Weights of a small GPT-style language model, trained from scratch on English Wikipedia.
Size: MLP 704 SwiGLU, 24.3M parameters.
Each number is 128 + 24 x the weight over its row's rms, rounded and kept within 0 to 255. Layers, rows and columns count from 0. Numbers have three digits each. The size before them is the row's rms in percent of the matrix's.

# layer 8 MLP up, 704x256, rms 0.048, rows 209-422, columns 64-127
106:133102153126140116121084111151152146160121147127124113173171146156171139096097142161137156137128119094153117144127117129143098118120144108099121139122073156151121151130116101143126148049126127
109:101138129138128134153144146167132126117129191102135165146129151152109114143130088093111142176101103155146139210156138173147109145089132166139113139109102097126128106175079146115166158100134175
093:127167130080116125135126138138088106116082144177130126111151126112112161119173131128123092116137123133093152168140134095127099119115138127114119126105141116155155111070166154169153129134134118
098:142099129090119108113162144131140162148166130132149185130151137145131127091113144143091113154109121115146113171124133133145092135094120163131159113094123139126135155117135165132164141165115158
097:177111127126146113139126134113107102156109102139121111098151146088142125117098156137148117128120129110113154114105139128132098084147095125121133134143134098113107121124138168133122160173186096
098:092118123127115124128134123133123099120097094172137131103153118111132126128145137143114115135119135138134113143147140122070115155123128171111108125111151114144145117161106125168148157145119109
108:121111107185124144117133123096131145158142124134126091122165051132107091128156149065077124121185143148133144129126152104128124136103144099130123142146138131148154104094168171071128123143080132
101:148101091099113142131141128183117138142127173166153126136131127103114108138125178116112147163116128123171132105158132116139106176128182146127149135132161104124109093104155120143143130145145158
101:079084135089181106128122093131121117142159124146132102105106092118103128138125123107089156136103136103173098114100107084144139124136106157146120108118116167091133129123140141145131104117079164
092:103115169137135140109113133142148128110187104128163117102151139158141173163128084110127129136083126130126105185147170131117072126151157166174097131156114119172129144091143125173126099136136121
113:128090114122087105126145140132079109144120189121110131158118140169143121117124121141134092127119134107124138134132126171140142168113145107149140125097175141151096150128090109124139147128139142
107:136148101123159128158131096118162171104160115121141165130101110129109131135125131162075134151086111120122133124075156124149078100125171137102149103088114164121122120134140155106149114161141174
097:152138146161091124090098124145161140127146124068121141115156166108086161105109116134154116126116118110113139142129114142122147142146086114120111130106139155135181117110159112105154115160081137
107:117137159150162172124134112108122127099173134170163137130133157136135160123102169154118118100135172160112113166093124118116145142141102120182178085111102115143083121138126133129100161149093168
102:145099157125125124121135111095130132174143108133112110089103113104081177118092160105113146138167110159083164102158060115129129123151142128081156145145104132109125126096148117073151145142095110
091:114141140099121100115127129110132109119131121121116169131132129095161116130157098137112121129150152125135138156139154085171128158147140139177140146152136141137154134166163140102142106147105115
093:129148119107189166159122151163162115148072131107172109128156110138103135119124103173157161172140107115148125113142142077117091116157119172140131108144135141143158103138090126159143111131128131
100:140166125183156140145169141159087103119108111119133111133143150159148128167130118114135127135143161154091069134134114163127140099148129140165138151099147133081070119120083115116108176102110123
102:166149124134135062117137118096126127110124106125130120123099134083121146174098113114127122100168117117122112128103109112102141102145157140103160144143126126138141169158134134134111120090102144
095:114144105128114125123132144138111118127101116101140118115156135124089174121145179121140189129140150158089123150109085166070157112146132161102098141081134140127102105135156189143115110130130099
101:159118134128153156142123132067150168156087130112108146159142115125133132104068118145126145125155152148173149123127128118138139115105123143140173128112178128116178166125119143128146092112118176
105:117142149168106164131120132115162088116144100114148145084091138068107168129114150146170146110140152111151101118094144096070159129126133162118109142178115121113130129131134150106121172183110137
107:161125119115105134142136122158145117106147165144094162161100105128148054138108115153155150104090177125074083134131151125120121084142112081162141130130105091113122156138073110114131174110141115
097:115122150130153120133179111134148109111117114124109136119138126166147094119122138136122159146139167126159133129179089137095122120115136098103132122158136127145134138111129088128100171123172065
102:158094140118106145140112095082053118168124138139098117130124152107134096104157108107114126108140146129107079116168123107100177142085102123099101120124128143095145147163168139137142075112115127
104:070092155061139159103145131119145134139119117133135139130094133125146126141157135098127118139131145127165114122108142148149140103112149141092122112112092129135144112113121187104149097156128158
095:139114135137160108149134106193066111152144176128142121077126120105164073183133095170135100109131157113141102151168095125115161153164138101195146109150119149128136113119087152138154144133134121
099:140135121129144093125102114110119118132068130144126157059091109108143133145133106092110139120118080137107132092115135131117071120129121137138175155121141100131094116182148134103183128120094163
092:109093130138151115112154106182123124134136127179133149146125107100165159141145123112138132104139131105075135131121091120071115141123121126104132134058119140117126119143110147140137161125141094
096:107159141051132132091139149159151135132112139151173154118112141181135139119165161099123132134150139146158132142160126148104143126089119126123148141098143143104148088126149161105118174178144090
105:106154111126127157113141120132112126115140134128118150110135094122118138120119093145151084129160156131136115181108093126145116114123115160115129154128133166125145132122165091139127106155094106
095:107134150124141176147164116086144133152112117130159137138123162103140143153166122120123126132091119157122118137141100129102128168162095126145106129131120143137121141156103124147153101147054148
102:136113158100100125169099095157136147095089142180150118134118135118097100133111140102141179134130138067125129108147118095132104115144144093122127134119096111112155094115094105171122144140111114
104:117125138146115161100107126126144103123143099103103069106146142146146110146160165098150127136121122123064093122155114095120148075151144103097111173160142127111130129127129092099093139102099118
097:087157136138101136137104154090127165113096122112139130110146138126135125120125108131121133135135162121094121131127125127121117113112113129158123107092111147108137127135128122151124153134117103
105:103153110139093145146143140108091121131132119161126106110156154088133116106121066129121153098107105151127148106160125124128156122187120110162120160121177120137135147096126139129126142177105088
107:128156117101143106131137145101113126074110142124153121135147138128125143148168138158075138130148152109146190146162152143133121161100137115084141116126076153126066137180143098089115143121160181
095:130109154104139151125176109110101133123137176128094148129121134126121143090162123156135128148088112166152149144139161101137091169101114142155162167083121107114110150127083112139134127155157182
103:171119145129137155133123171174135130111107084170087159106103094082128123143109122112121076143112151116138118110135065124079147105159093095115141133110162106104139110097128127165159131138166117
097:118143139159114135143148145071108160117103105131117114157174157128123160138102138119146115096118171158128181099131123137127127140073108146117143150128145155139124127119121118147107124118109110
104:142146117126132131128113086141155074121130115167178137115103110133128162111124146122130113131120076110105112139187192133145143146144075123166122123130113141167154115139130118165114114121109077
100:140164118140100113159134186129110119129115126101139105104118109146103141129134167126129127140147154133149131101156146183149104153081140130135138154161142140117098145142076108133129133130168194
093:078130125177133130084108124136140119161135145112146138156125123135112156133119091101135116164118152165177148160122154084093110164134133142117138150139135093075143117120183128153121173168139118
092:140126133141098211131118086144121109153137097146129137134123046127104081131149137099139153143106131143167120109175149101160124113149120141075140125152144151142146150171104118122131134144142108
103:119105144150112149134097095125125119147131124123130151119171174130156139129108084134161118133155155128149135099139147172113159135086068134161116149105149095103137105133127130156095124131105127
101:129133093128123119143162116121105130096171134177125151116100154141168160146128133144114119142115132130158143145087113119127121163133125168135143117131121135124129090158123174110138160107106115
100:113117112119107086150106151145131120102111130158129154068097137135102108118120135132123112127110139097118123127120117133161134099140138118092129146092129132114090134112158088071071118107133152
100:131140130099083105118129116104148148112125113117134126175128118145085130089139091111116124111140138133097165162133093107170102124100098161123160138119147127147175141120138129137119115154131130
099:175136121104102148122150111165102140115146138146155075145105111112119155167200138155149142113128133161121187126120118110121090087141116139107123105176130142117079134111145098152102122125121127
100:125160141136120128146134090130094108175092106123105187146137123133140144120132111120166142106142180124122127159128163087156094136141106117144129139171117142113161093168080130202163150138085107
095:127163106170122153117170143139124149120128113122120058180108103139119098159127152145102137130155132167117144116155115118151115124107146173151160163144166136123137186156125083085114120125126137
093:146091099139146108172136123196116115167106115157118122120112144133124130150146133100115144076114142103142139133129098144132161116124093112117167111125087101174135130131129124144121101147157126
096:119076146148112082084173172107129119140091109109141122094154149137158105166107111109138123146102138121138126114140094141066125140165057114141161140101059099109114183127110113161104140102134134
096:139137121074163163139122159111124114118137150131113139103141134145124131062115119096149150150123112127112132177133130171100152129093135140118131132111163107150135152168143141147106141098119134
093:164134160134136125182137153138142116138175121132117144156149112202145156117128126141103130145131106147107085100148147072189152156095121117127145101123192107107087114134070141147108131143091174
100:151087104101173153140128142134175121063136111124122147129192167160155174139111131174150133122127133126109096108135136116129125141125143090158154165176121104134128171097121131116129162144174105
095:135127159137149102153133147154137141121122131099095125168130120098083131124179128141136120108122160153135129148132120122161131105123108132184097130120145149130141139160132127138096100153087133
093:111140196134142124087124078115133125106142163129130107122091127112106147180123137148072121137109147079174146090124149141071109112122153125156114151137141116079164140143165154106103117160142155
105:147131097154142146117060139131128091085132100106141128151082108119119133096160101087130100114117169164126103171138118124098134095123136165098153160153113165117153103126140114126112129145135120
112:121133196151152135149118134105145109149203138086139138101105122160116126128133168162159151114086125127099112130133181141087144130144145172098105146138138105134112067169101172059131102111094179
099:119143159105120070146132126097158129087147161135110112123136118141160146106144132094168102082148118125157184148148090104146139116173119094129106147141138105151080150127161118110125107114131118
096:128141179131150084143114100126114136128107102096137139138120123131142142122109118129121147130123124115109114152136096132125109144125131102103114112102110147116093131152128123110158111101132054
095:098163163133142082140182110122087131106100124067121154119107119146128106139128140105155103107101119089087126116126105135119138100116099127129156118128167194131128143095120144125101112147134143
098:095106136135152120103165103140114178175134132132122172146101176155127108116138126193130146083126147101139137132093183088085099111169103116111123146110133122135173117131156163117091106141124113
098:103142135113107104151122112134136117118175104156126166113127156080098144152133146081158123077118129104131136117097164117082138107163108137087093111101122115154122124167181133149124145100154088
098:120067122134110138135123120112121105106104124163169148143109135159190181097119154123161121091132121148093152141151084170128090135117127177155111130126147127146118103131080125113115158122159153
090:126171109123175116116157128181160130175116166158133168157125114130118126105103111117131127108138120144069134129112105120108155142130135116135159104111169101104130120117138143115097123116141130
101:124166086131115146151149173151072149119121119102182089116152178106134134126142139155115103117107099120100205121123120117131111145093114135128164118138195159116098127104097111181162154083158112
102:164111094121179152131132147152127152121157168164127156095124144137104134105144122114131119121086108111125120148118125089109160120123090094114124098090092128096150118132148150094106125148090143
103:088166112116061147139143105175132144141129086109077139105157143106066124162147109104150099143106153153129115153143101141099145101146154122157094099142109130074091134149144108124095072161149134
100:150150094142093138112091090105139142154085114147126120128107114084145188131111158117139103125111141194141131121150131166144136136120159134143114146170147131134139139159166174125069132086122128
099:108119097118142085103092133133099097086130131133123114123149138120163078125094115131122106136128102133125140119145148123152156136148144142091153140143131113149122139117129137113187097109146144
104:109139141135153128140161091139159159126127086102124123111113111095147072118150141152115127109099124106128103144128141136121136109122113126104147154116079155117122140124118099162124132143129134
101:140137117097122159122142087125161138123137138106108084129135095125148135093095134106191150145134169140130088118126136132105130122130141111167118128131143124117090110141102132134155149124072103
106:097126161147149136128108125118145124109123096112112130131146132115133150107112137155099134097115135149152129061143155109153154137138145133150120110121105123125114099097138106090103119147145090
105:144145145140155155084159107079127110136097104156098107142128091082119130123134145164097146109160130115154126116155128124171170111098169132135141154171165159153149169164169128129150139119097133
101:144137118110161157165104153154102136142130096129121107094097123132143177088123144118135138105183168098105132100101157099133127144134089096101152133108133126156099091154132130149132122094134103
098:114135135143070192126130116176122135122179089141096126116099175159128112128171139165141157142128135120156129181160132153108164143116089111148143139099158104108119173162153100135074153140180092
097:121167117155112170136139149124141110126128112118130093111151123097066144094195118127145141116088121118145137145144132109144113130097121147125148147170108117115119158096130131137164122125143126
089:169097086147111110170108128142135082111158093178132099165100174138145083157132142122149137119087163084110156085140147131114143136116158146088136145127122105141120143128146141121147106115116135
098:116136132090113150181121136122192096095148106137119110118122108112129094143127113114093144102092119070112141117133132100128165112145141098133121120159188191183152141102176112158137135143101099
095:122151103112114081126139144102131146108124104089130114128117070136119127122129142133133117139121128142179134110144134136139110115112153147099118114140114092092158103133124087127150126098151118
115:132089096132113077101108144115141106158111102114151123138143098151138136083139114077137119141159104123097143156145164162088102119130129134130112067164120109136128137124108108094118145123131073
097:090087089108129153129106122153149116153137111153164182128122122131120161118171133161126122132168130077093084111092116122120110149121107165127129122153111131136132105155113159132166135155136150
102:166111123128133128137135096135125146159117147123114161143147123143135157089117131109113168086092129142133119173166141108140123126122145102119138126088170124137110137143119118059140152132141123
099:122139173111126137120122150111149125077147122104158133094166132114099134146143152111106116116122130120081115157115150087088137122164145092138137085125129133126154132109116069110091126105141140
094:108118129171179127171179123108136119078109113179152106132155104083151129126086106125150096135122149122119131105130105153115146108130099142107114102118130094131074132101124150132152180171159153
092:099138144166156152161146104122129127102095112096134143135100127120142143127153128108137110107129125110156101111126133147170131103130075150117165116102121107084127132153149113161106112167145091
095:103113129140149148137111152176116157123121161084147128157153149148129089143177152098081126124118103111148106125112116093090126138141149183108105112108106156080115104119130148072131152128105105
097:146110119119159164090137117142167137110134129175107140100114138166119154092149103151158135134115113166148143137131112113137185098135099138183122097151104103144115149123141129108074116163096120
096:143121112138127172137110124113145147108109078127102073075115159112170122114140097174113117135137109145122140138116170102112120072127091120133127150112126150099082136093104130103134121130134120
103:125107116128152105119132111157142146122113120109150168148124120126123110155109129150077095141133132125114141117114176160132116163135167181163175089113158141119126073121131119161112156134155085
099:119150113147155096124127102123157139157153092152141125132157159083157131124134116153144107091142129142138119131149133104090141086147149138118112081131139117106119169119174109132116111153125137
104:128131146114102128146117091117119110099098103111091157103119119140138117123119147146146152149164149138128123141070133159120119126148127101120157147188116132100129086157113132092120131134096091
098:114126107111112155147138123099099158138113088131107153107078101095089113130118093139156070115145100110158186115142117086149144114151155143170119100101113132122141123165122122112138133136107134
094:141133161107179104162151155180115136117111165160144160144105130152123099132146125139102131142135121122107130116125126102179131096179110083109106133124124138122081137103151143137152156166166125
096:154104097092133125112148165159135154126152136122168157087118133126102135144156154153183129092118126123128177177126099124115131161127146109127133119146108114136110123130138122088141105129131160
103:106116126161155097174151109099122134154053169098147105091156104076109157101081167128144123116161167122112132084154109134149144124189105123134116191146146125104144149120122161132140119117094089
100:121110165167134127125091109106208153120127080118107122123122123112173158128100115132117176117158111093115111146115113156086118096128127115077122114115110141123150103157152101101125124137144112
096:146146146102143108122127133116125136124130117110175102094085168124188131136159102136166148154111175113134105140112108152112126126115128150164122137146133129163063138144126163142146114073144062
098:151175111132131129131092107118115128143082182124120162107132156171167139161125096109170115094167126125087136094110118162104119114139125083135099133091136123139144148172146094109143065103126132
096:123108148098139158126140130126096129139122142149127159100118167130133099148116154147155136132108120139100093147090101132133073146150112154158154095141137078161118141103084112097156155133119110
097:102111152154123162137147148094149148177121118161186118071081108118068159115141119127161110171147128143146117106145124138112141102098145174185109134161153137124133143141145158137118147135159153
103:144150143115124101068089141161123143101097107147133148093122143130173119146164127153164123106178126124111130158155163131120143091126140146146125096107141116148138130147157096151116089093125126
091:141126094079131157120110129104103121157099131117102111119135130165167159141138092083133126157173132147109122141132153111151094135158115122129116143130107118119125140146120155127110180115108126
108:121084113185137160082125097104114136159146128120130145165133118133131129136090148134088082117118125119112071107120132156147119128123141090150117118160152171153129133171093136153104116140140150
098:129088096096115144125156140125134130130115093123169109086145097122113109155119081115130081142124122117151096120110133116134126098111133112154130110108082113142139108111149137174130091149150111
104:132120133093130116109106155130095126092137158137130148145111088154142156130142067182130081117161138129154138126096152122136105109122156118169131087123131144116166176125150151109149097125148105
100:148113153076146117153104144096119166134129164145145140086115099162125105134131108111114150115140146159136160113145140140102119116131185085136132133164154134163133103118162141140097083139139117
092:134145131093155104126133155072096103128138103141131113125152143107157138117157136125094140134119134133111146133089129143100135102141146123150097138151093124150114128092147150125145104162106142
115:129157103151158119137139119130146133079145075133151144137098125131141128167106104167133134127146125105166121089124132112193136121137117137140140159143078127085086125107120161128124160170139172
104:128136134111136104117100120093122140176134096145200114102124131107142161114112095111118144142090097110104121173086097094121118146112115154085159099166132137119160118132118118125123158146145139
106:145142131087157133147123204151144128122139132161101151131148172126115155119141174083157156126083105128137143154121107165109130101153132091124137171085107159131133099082150128095116111102113098
107:136154185137118176157152121130115123157167113185138152129147098148151132106140158156154139099111138091095152138130100135124130169151202122146049138149114111120131107129108138135109103131127111
104:103139123128133129138118140145159148112090097140154098178149078118090185142130116122133107132159160143153171113163158082122155149107095088109142151142128145107180150107140068125154095106113169
099:118082110115163061132135165119104134183174146089095128123112110133091114137106154156142134177140121116142113105164143118126156143148136092097127137128114132139110141107106152133101136142074178
096:144140131135089155134138077136159112123118113124148171140128133112176132131115136104132164101112094095133095163067092125124106149160146129131096149120131139134157166151105149135153141142128144
110:108149089143089175109122087119147106109110112071086119172123157072095120060143089097145105109047099122100117115167152126122124147156101108139133155144084120118112182131128149128174134127097130
088:164150146150141138132107106148119131172106125181135139155122130131143146178120129144103151139141114127150111106156114122099130150158199138130134134120122112108139110126148134132142133161143101
104:129069146162127104160146131124163116083137137112127137094103109061136125165113132177166129147120187073155122105139140147120125150151185158117120135137110091128123116140086110111112155127098097
103:141124114107102139103099164137105151124150148114139112127127127120096112094132073121111130145161078150148120163158091150154111088102107132073115122114135171132106134124148118113151111126124121
095:146111135100109086083158102116096109098105145147100106127142159113142125149137117138123106133148175110124143147100100070088145140123106151092105112154139134070150128108159107126092069131111120
105:141143152154125142096098138119131102161120114103135176123121129149136181120152078152157113159131127123143119124081129169106111129092096128117140145135132104132136110151120142091122153177118080
099:152113149143163118124101125112142136148115080089124077163109132137115126129154097104100138125102113101175129119149127125124138120121150155134091090118108093157106147155164115157087143135148136
108:162152177110168128107120146190153121147111136121137099084180100106159161133120134137112135150131133121096139123157139144121134127124128124137132115139147099141109098126144103161154111149162072
095:096169111115143144117113141110151140099108103158157123115147104118103117145111121113123082068122094145171141165137108126146124169156125119154110128131159139112150179125145142096148137146086125
106:109117116169132137121132141153108181144092101137120163149118096182165122095085115172164145120129111114112109111099155153108110141116093134146147128137154098112132130141148127115157094143117166
095:137147129103096164140166130120120159107118123125132136150145133117166122118117129142161141117121124093124123127120110165144169082108082110147093102152148097055147131119117146134139105153117169
091:137148100105169158125124141115125136084142144149120139150158119092124148056116130181121129126104135135114139157181099116180149136155104165158097148119146106141145115136159123112118132093121101
100:167130128123124148157161129133153102136168119106101109122139109145157141123134119170103158169129118146123114153144130106110124100116117107118119117122120127130089132125055132100130157159103085
105:097118119151119170146102161162154135124102160140155141179126184142144133167092168120110120134116110120135096146162118120151164116084131096117104115141119129094101131158091106139099136119120135
095:139143127123121131088137138111152106107116127100133101145154138136118142148136134114109108152147093160163122137174157118125145131093172145112115140132104144087110159108133139119126127114127101
098:162125136135154152111166199118145145134165176115128133153100149139099170149130126082127173114151127202091150133124160150116119133129123118116135149127166162099121119134098141106138164155102146
104:185128153133116129125141098141121108147089107154160127124141103095123146128126096131097149134144144109093101072078094146102170115120128113109138115120154112140141143122127090125142127168139110
102:107168105113089104112160139151122141113139156144138202137123134129171105116145127134138101135121127134162130127125113174148135113163122109096137112131089108051140115132117159125162127151127131
095:093124105115139147123156102146134146151130165148137140098080074136107128150107100159085123175153132155155111135140171124139087136091115162133147108129091091139123109118146125065148123108156137
098:134151121153080126117105133095134125153133120103161094168113155129118100128132106119157147122108130134158140118120141117125133101139096165121173110123142178168114099140120124148104117118122119
102:119108096134144116135134135107108149109123151126111125128141165139096172150116100159087088110102106114152163090101147137107127102134102140119144153108106148155155147142139115125131142094112159
104:121125121173160117190131106139133095111116126102129116127117122100126147123166144117109152106142129138179119135158183140135124087116136119124137178131098131201090149133106132116142104142151126
104:137111110155138103152137109092139167114161145161120148149105130150102128128168107151102153156164122121162136125104167172135154158110161129122140137112108132155095152135122136106178101132123157
098:148135137127103146108142157099130136118177141114113129143141139122108134122159139130115119139130092143077118136084149143117168141106164123118134152092069143154136124148130139120169137099108168
095:107101089127135159130128064118133127141152115183136121104149133067154147110123154121119147132155114156199141124081125139127104125156076168146117128155085167126133142133117180143144112165083092
099:154136167102121176095130119104134125154131134143153083137145116123169087109122116137081122098150162141169102119132126116106133091153187159159100095094121123130115079153122133087110127146094137
105:175123118144114150170163127127156132143126129126154152151135155136128099163145127134118130085120140127111133131079095135073111172160085164118086051140147130142123095130155125135159109136156140
100:155123112124099119117079115144134120132104133144132102090131111105159138133148103098150140116119130120158110122111114117087080065145067125141113142185079130131122136136154139129104145108107142
104:145185133114135158148113124139108116121114176131094113143114141102138110158106142172115098106133099124150116114160169127156094119116134131117101107101127128134149159107108119168130115104104134
102:161141095139158116106117193130128177132150127094123132135174166158136149099116096142110168167149139137154133134132123099133121128086081121128164086134116132126105142106121130172122137158136156
104:107119128120117179154076185124105091124122142164166132107111113110093148085077124162108142137120137144107160089131104156157154094125129068087127138126173110137124101123140112124057123134132158
107:085142131069136123116125146126146124129134108152163100127091122105120123146140121158136090173146123138147101135137111134172107060154140111140112122135137136152161112110155140151149087099093086
094:170112168126087157182139133106119114137076121108100115118123143097125094108126110127073124085104154128136120154089103133120152115129114153149156133132137152132168171101121117124135121087121132
106:167124147177111138138121136135138140107132201104103117150131144104150108127092101113183119151129136121113085115104138136118085113132086062110120153127134155131143185121128147120129151146152075
093:157121069130137137166130159137141160134140170093152119153147115122149133111107123143153069131086131133109095101113134114137110121114079117119130179092160148181137149122070210102094118137156109
105:071109136170109107097121107098112128154142104138135133117180111109155124137078142121116079118115108180115175121107151106194186127145177129168138132142115134116155137107113111114140125129096123
092:082119152154166086118153116133135142091158104087178104124131128094166119105125108127086156126166101145160121132162147130119145180110129108129116165121158155102135109151110130108121141120129132
099:151054162147146163128147110162160129195159168150139133107099123134121120125148135119155136121127120091116133086119098131121139126138162183087098107126141153112097103129146124163138158110115102
100:141148111152097086168167169112090153143103163095094105114119128115099127134104183145129106131078151151107177121160153116094157131145138141132124136134088143128109150124124078130159154113100127
107:129107152141095150097140128111109140113107111136124111123124129116099133172119142139166141136134145133111143099131147097130099154093111166131128127155087160187140130162077117134129117145064135
100:129102115139149109138135095137135117114115131094178132128102095115153144144086117125128150145106139140124105158110133097148123122134137189140138076092131112099059118108113100140133160118163123
103:118097189122122139141131134130109110169109140146126122086110129161099140162150150152088126113115142107123135105088136101096129141115153109123089120142148103154135093171118128113154108149120145
109:144115143152157161072094117144154125129098120158121131155119134140083133092093124099094107094089115116088114113091120156144173118127099162157154167131175106138133127144095153114097173151109095
095:060132140161114112151146123152100141111080112127128114137135150132144124140126173139122120117117120149141114088138130159139146168138081125136138098110119098165119091127120165131115103109132118
092:090092180137082131090102156157122104117107165160136111146149173139185130115072135131144109156128159086117125137145110115127101127145144119173091129123129146127073118132123093130125099130131123
097:135112114168117123084139113156106096118111156125122095094109147116127153122150103098167090164103155142111123153150075198107114156167121125159123175154148111140097162104115132129089196094103111
090:148107102158167137145146126161102110142142143152133154135103146104090157120148134137141104124139175129119087155139107130097086138120069184143129112117118095137138130130093163159130117147132102
103:123120116099157142127139170135101129117091137150144148119143168142126126176129093166141102138125142107137164154144094126112135140121177114134095109145131114144132114139111122120110103116155131
103:120114133176170137148112128154172110081086138137110147086116105132096137151154155158118150132149159102124137115144092136122129132132081126123068122156135152124169123123121180135114101127142112
106:130134160130147130103121116149092107118142110171147136114135109076189087122154130141138119127178122128174135121135128102102118177157142118131114101169127153115131137121099087134156138150127079
110:111142159159150106121090151140118134100127125123110157078098129116148141097124109082106144142098134144144104160139143090156151112161135142169155197148133114123124092121128118062130111166078098
101:118173108098121132144136133115122143143154131163079100125088131124096103153135164123110103138122139111123128108108125123139183134085107149116167102150122165108126146163145131102104151090138167
100:120108107127133149087112091144159106100131073154097113121122091118147150107166140140111149148158095152123120155145099145129093122135147165146148127127148137146137180109167129097108122095105101
101:145115118115126066134110141106151139106122147130098156117066123129145154126150109116107156129126121181131130138123156156100092102136136123093157116131124171177066139118126123093116159137105164
092:119141107126137141104121170159110129112147159113146142130131141162136115131141085101135123129112139149086087127097140145131085103124116072110102119134126155126111129104172134140124117107122099
094:127167132125103127133140162125117137100085169160104130092140112100132118138092098102108112126119099102108112099128125147099113095155154130109178110121125096143164126100143148162166166120095154
109:129135111160170148103130072096154139101133141144116091115163131119159129095101101104126160165120100146109146129134143127115136096162163123145162070118129087125151170136133094145099105121128106
102:101117148117140144088127142166128132166151110169096145109111131109117125121137096106116105166110152160131166162131133137105143124106120170144149134176151108139161175121112143104101088110148109
094:178128109117137123115126126141130131143109130102145166124146084117133145135147126141141151142134170151126135185070109113148125153163131066115123144151101062108100126094148174121149128181110111
093:085133136112118117149095124142139139139101084109168128135135140119171136085152172160105135161159097110139123138139144124192146174096122139078135117160144117135102122169154143098154136114116116
098:123106128122089138148103103141155149118155106150163125114133117136142175155127111153123072104166102116118122150071131135105085162097131138159111163143123123149135182157113139169160154203166135
102:105153089128087116169126148132151119120094149091110144095130137097180147130098130177163143124122119105138094098094166137112124138146094116179105083097084133109147106137105141156112113107133127
106:161145124140138140117095135076135131135115151135131138099145122150100116113141135123106128127151118117108113121119125113118095106100142093102177123122125148168166117105173114100166097123146125
107:113091131130129139117104112129112104109086113157128128121153109110129134111129128129163081162148109099142125122154128163097127124101163116105118144149137128114125131172112171133133153148160092
099:109106109085139136149166194134110140152154169157088147105132129096159144142124180152078149118132116112086123124126153105133141138158098107108145157121124114131078098132141154157108112095179104
096:122116091105161091152178123122103129093160164141177132138120171133129104165128126138110156135127132118086131114126135137122078187155113137134162092128094112115095119110143137130117158112164132
106:107111127109164117177138112117138105145134108161122144116114119146167127150125131141151121089127114135120098117129121118116120151134163129121123143129157129120116071111131144127130180149137126
105:091116138128147080133144151127100116156126091153108087128119125134107171124143100087120145153141177128147109133110112115136081116160101131151148196087136139162136134153137138123143124126140146
097:111091132138208138193159128092109133152120095180092126105148158159137140121130139119145157161164109151092134110127137136116122123120168104139146119146124125134097129126157067097112174120187113
092:117140130142133073130144126113085113121136149101118166110143090179098138153110160158152131115127133110118100110131107110128140145151122119148115151108144151109108167152092123101119178130133110
093:080090111149170097151153106134089164090113129121113129128113164141173112094108161156088125131100111129116108119137166132138101153157082158096147118137141131081126086120096115108101196113126167
102:100120132104119134142180162146159135145068085073151156127100134115147112197122099146122163139094138074117115111098128120093086139163148146108112135113126168115187140163116117125117128140115100
092:130155140097126110123158130147120121157155141142139148069129102130146112124123120111175123074124114136123130140164125088155095139107112171149107137145133107157126114137121138126101126165115121
108:124087123133121113059088126132143098110143070137135116124155131112131136129157107138129117114106114086166142119075140149126128151097146160159100092136141105105133119093162146132119095121103134
103:150094140100148111164149133129103116111132073149127127107098126132121131157131100147116075109111146141150113135153111100108133172125109114112104137166159145144163117143129138112147171125112164
105:114138116146149087171138112118143106142129116125191155142117158128139152125115108150136116129149090099118121059128094175101095106144148084112084129105151135152150150122112111135121150116119097
097:136122111073193148095135149132090098139117155154139102132153177138132122150148136113119154121095142123141145160087146116122165125120167119121118119144139099115067137127068148110128107123114151
115:141111145093123126134132136116105126131164101169159170133116125104092136109156097118126099088135116138074094132159132128105143123142150133125132123119106118148115092108108133138147137167129160
115:119120126114117157146094151160118060124130095115127151136100163103165127143170145112126132143092161117095127144143107135130170129100080126124113140138150125119144075088122063130130108096161079
103:146102135114145120115151144090095116154155127088132112068159125143123111138115080111095146127098091094151149170168117129148120131083164129095088137098111149149137188166093112111118156155140127
099:104152099129118095105123107170136153160131117133137111129100105132139167160150179165149145127134142119126118095102114150120143163109131123150104130173134119131179113163076098141098120162124120
094:111148129124120116104134211115142132114103103115119111148119191158180123110102132117150108175114145125118155096138147151148149081124103144090138146145170158121130120103114149147167099106131131
095:135093110124168113137143160136122108106153140113151145119145148119136099113108087145166143182139115122111130100119106127094119123120145132057127147121140147065157135127102147173122133108175112
100:104133152165130099124122180127138124131122124077149113127191137143140134106161140132130157119143122134126122163150138112143156144154136139116091148143159135118167121117107158122093143125136113
094:146123147120137155134140107171117122160118121123141181122207094076117137155134103114156100155124141125131148085116109150098076134148147145130124094119125098163176140140132139165117122131156108
094:173121101184098104133102133171154095107152141114124140057132145103121099130147166122118164151092100103121096137099146132154096132138136114124145174176109103150134129143101146122139132076110122
103:137155144135118107152138110140097128132151118138180119129107087119153109153106154120157113149142106167094120128153096112162119135133153113118127126113148150168075131091073157084127155150122109
098:107138150138141112102148133134117153135126096099103105156138152176133109125144113122111127136142163159173122092168131133134114110166111133114163120158162141150157113136131094157141079088115136
098:145129159077106123119188103097102124117091136123131140145132144139096135125095104119100168116108135122123171138145126128109176102162149141151158157111153097112126102167090165124158101106145106
097:116134165154088107095140132133091166093155087158086175118167116168094158113109068137130118101107135107126128141147137147107133107110137114189162107118140081099119138147145120100156108141157123
110:089129160112110101127101146151131127091141062150161127099099109152121137131137156125111138096146107153081142100139131140131107195096148151154082105108132110072140193168128122081133096113148124
116:138100144108096041137103153130147133134150167142149141114110123145129127124155170126153166050148124100118178111131165142138135092157119138143129131165130122138104116115124128105111127116102160
095:171174112156105132112094125064077130124138143156127159103141121130130088138144100183115124124157128148107139143164171156099185149092137119157102110090146098179133133165125150115154151119106137
102:139108137103080128146149103114115132114114140110115090181100128125106142157127098138101100156129164121147161158147123110140133103092106126107146114169149120101116162066102190168129104153139139
100:137090132159166137153125128141146081138115148128083118103155136113091152112134130077138095188116155105152132121149138082163129145153102138123121141131129119103123143137108137156125154147136102
099:134093155125118112094100124132128117110130105160154146113158101162119101119136146104157106101147125153129083092106166137182134131139078139110117147093171135139159145147061135147088157113117153
102:132093123154126104109108134096086122146159110142089144134099128103126148146178145138135121103132148135123151106122123139147159113143141149129112114125106138177136107142104155134114126129162138